{
  "n_layer": 13,
  "d_model": 128,
  "n_head": 4,
  "n_kv_head": 4,
  "head_dim": 32,
  "d_mlp": 512,
  "vocab_size": 8192,
  "activation": "gelu",
  "norm": "layernorm",
  "norm_place": "pre",
  "norm_eps": 1e-05,
  "positions": "rope",
  "rope_base": 10000.0,
  "rope_fraction": 0.25,
  "qk_norm": false,
  "attn_scale": 0.177,
  "bias": "all",
  "tie_embeddings": false,
  "parallel_block": true,
  "extras": ["capped logits"],
  "init": "orth",
  "init_std_qkv": 0.0658,
  "init_std_o": 0.0,
  "init_std_up": 0.0658,
  "init_std_down": 0.0,
  "optimizer": "soap_variant",
  "lr": 0.00845,
  "beta1": 0.95,
  "beta2": 0.99,
  "weight_decay": 0.057,
  "lr_head": 0.00984,
  "grad_clip": 1.0,
  "warmup_steps": 200,
  "schedule": "wsd",
  "decay_fraction": 0.844,
  "decay_shape": "linear",
  "final_lr_fraction": 0.05,
  "batch_tokens": 65536,
  "seq_len": 512,
  "doc_mask": false,
  "train_tokens": 231500000,
  "steps": 3533,
  "dataset": "wikipedia_en"
}
Each number is 128 + 24 x the weight over its row's rms, rounded and kept within 0 to 255. Layers, rows and columns count from 0. The size above them is the row's rms in percent of the matrix's.

# layer 3 MLP down, 128x512, rms 0.241, rows 105-127, columns 192-255
size [100  99  97 104 103  97 107  98  97  94 102  97 101 100 100 109 102  99  94  99 104 105 107]
[[108 115 115  99 126 131 109 147 110 163 106 170 152 155 120 149 117 162 133 166 142 116 127 151 171  87 136 110 131 163 105 176 113 136 106 139  98 124 172 102 143  93 137 126 141 154 132  88 115 165 113  85 164 138 112  88 116 116  86 187 185 136 142 152]
 [156  95 164 129  85 117 107 131 117  96 125 128 145 117  71 144 177 154 108 110 108 152 115 115 156 171 176 121 135 147 114 108 116 128 117 159 109 108  81 104 140  72 135 100  96 115 144  78 131 129 145 131 143 119  94 154 117  98 107 136  78 117 152 170]
 [ 88 129 153 156  79 156  88 117 104 123 177 107 103 119 169  99 155 159 125 137 138 162 113 154 122 129 139 140 129  91 140 128 129 155 114 126 165 169 132 142 153 177 157 147 139 124  95 166 128 137 131 133 141 139  94 101 148 101 128 131 119 120 125 148]
 [142 110 148  93 114 177 129 135 141  93 140 115 146 110 239 132 117 143 129 107 144 123 133 141 128  97 114  92 105 112 104 147 138 112 104  93 142 163 150 127 148 113 115 152 145 124 119 118  93 192 126 197 128 156 125  86 107  93 169 123 121 158 108  95]
 [ 84 129  84 140 123 125 154 163 120 137 122 131 110 141 218 103 126 135 152 103 114 140 136 117 131  98 173  58 126  95 139 139  57 131  92 121 164 151 128 147 156 123  87 132 112  99 209 124 107 110 116  64 109 137 149 122 111  91 151 127 161 117 133 161]
 [155 174  86 127 137 114 113 101  91 136 108 122 148 136 195  90 133 115 150  94 136 136 141  99 135 113 127 110  86 110 119 124 119 113 112 118 115 119 104 135 152 147 143  94 119 115 150 149 121 165 116 143 142 156 118 104 118 137 135 148 163  94 142 117]
 [123 150 141 123  93 130 161 123 108 136 124 119 119 123  54 161 118 182 117 143  95  96 129 140 124  79 119 103 153 160 172 127 120 110 146 122 167 133 119 114 124 149  90 113 165 137 155 142 102 146 119  85 125 110 144 107 154 146 111 107 125 128 125 124]
 [147 106 110 148 141 136 121 150 143 139 108  85 138 166  84 134 135 166 141 111 100 132 110 141 111 131 123 145  96  94 180 124 136 111 105 152 104 117 160 107  71  93  93  83 119 112 127  65 110 169 147 115 128 125  86 166 100 100 152  96  96 224 150 127]
 [154 132 121 101 144 137 143 140 107 103 198 133 122 135 212 157 103 155 124 135  77 142 131 123 101 131 114 139 115 116 105 151 159 122 155 138 126 126  79 118 122 112 107 122 124 142 108 110 129 132 135 133 161 112 147 143 108  90 140 135  83 118 144 154]
 [153 104 112 102 105  99 153 142 117 164 136 135 141 109 198 173 128 113 130 122 114 119 153  77 147 133 139 106 114 129 103 153 150 104 106 120 135  95 171 136 109 153 130 133 115 117 141  74 107  86 142 114 168 136 159 107 136 120 192 150 103 107 151 139]
 [133 119 124 160 114 136 149 125 116 128 134 134 112 137  76 141 106 166 148 109  93 120 102  82 124  72  87 153 138 154 152 164 117  84  95 130 132 102 121 111 153 142 152 155 111  91 119 133 109 137 150 146 146 145 114  91 107 190 135 144 139 181 125 155]
 [159 108 127 120 131 123 134  87  98 133 132 174 147 134 106 130 154 101 148 131 126 100 147 173 120 125 146 102 135 169 141 129 112 132 103 136 163 143 125 118 166 120 119 120  92 140 162 184  91 117  67 120  62 158 165 100 172 125 138 135 138 114 145 107]
 [100 143 127 103 117 150 119 107 210 133 118 121 149 116 173 145 116 123 123 169 106 135 135 138 155 122 144 115  94 147 138 165  82 171 125 116 123 112 146 122 122 138 136 105 138 129 147 138 120 115 112 106 131 117 142 147 115  91 154 124 112 114 165 112]
 [ 98 132 133 111 127 152 136 162 118 124 118 160 148 166 127  67 137 128 127 131 137 167 172 157 110 164 156 117 114 133  98 133 148 104  91 133 148 140 155 142 169 112 146 151 131 135 150 182 135 106 156  99 125 127 186 138 177 146 118 104 139 124 124  95]
 [125 125 119 121 115 167 160 181  95 125 143 120 136  97  81 139  96 100 132 114 118 121 108 144 103 145 144 152 162 132 117  81 171 132 140 130 122 138 167  92 126  91  71 135 104 161 115 131 149  90  77 133 173 110 125 153 130  84 171  47 124 101 105 143]
 [ 92 123 146 148 171  99 136 108 105 128 131 144 119 176  86  96 148 134 110 146 134 119 139 136 136 125 111 128 152 126 157  89 166 107 154 120 140  89 121 127 141 109 156 172  97 146  57 142 129 121 129 114 137 142 123 143 143 158 128 137 112 139 113 124]
 [128 125 111 130 135 145 130 133  93 107  93 133 190 138 125 130 118  72 113  87 112 162 128 164 128 162 168 106 169 119 148 142 127 135 111 156 165 119 138  82 112 101 116 154 162 133 147 123 132 157 130  94 143 145 139  74 165 137  81  99 150 150 148 103]
 [113 141  96 146 156 124 112 143 155 170 132 149 149 134  99 101 127 141  89 138 108  94 116 145 130 139 139 119 142 119 140 147 100  88 121 134 129 145 130 132 108 125 123  80 120 151  95 138 119 120 146 113 116 110 129 127 125 119 115 109 150 125 124 124]
 [ 86 108 151 139 130 155  83 116 159 136 153  98 128 150 114 104 103 159 143 177 125 114 116 136 132 108  70 159 144 146 164 121 141 158 146 108 137 150 142  92 147  88 136 148 133 182 135 112 135  82 153 142 130 122 155 127 101 129 133 103 142 144 108 152]
 [136 114 158 104 153 163 144  89 125 180 128 112 105  58 183 127 105 127 121 136 124 170 148 139 134 151 124 132 115 155 110 128 132 132 123 131  94  93 118 158 109 191 125  93 146 148 138 124 130 127 117 164 119 127 107 190 122 110 128 146 103 144 100 138]
 [134 119  80 132 140 153 150 139 113 140 147  77 141 127 196 184 121 115 115  84 108 135 117 112 131  86 106  98 120  95 124 128 164 138 104 151 135 112 109  61 127 127 161 148 138 128 105 161 117 139 159 108 140 140 126 138 136 125 118  75 130 152  83 129]
 [ 95  62 148 154  94 168 119 101 118 168 151 153 154 120 149 110 141 126 153 143 126 146 129 128 120 142  97 102  85 125 121 113  69  87 100 109 113  77 145  75 112 145 173  74 121 105 107 148 123 154 153 167 116 111 125 137 151 139 119 110 142 103 115 139]
 [133 110 131 165 144 149 124 125 141 104 147 158 147  95 194 107 134  66 155 150 160 101 140 179 155 163 129  94 115 119 169 104 146 139 149 180 135 146 139 115 163 126 128  83 134 139 138 145 154 146 144 141 133 130 121 118 138 147  93 146 153 124 137 130]]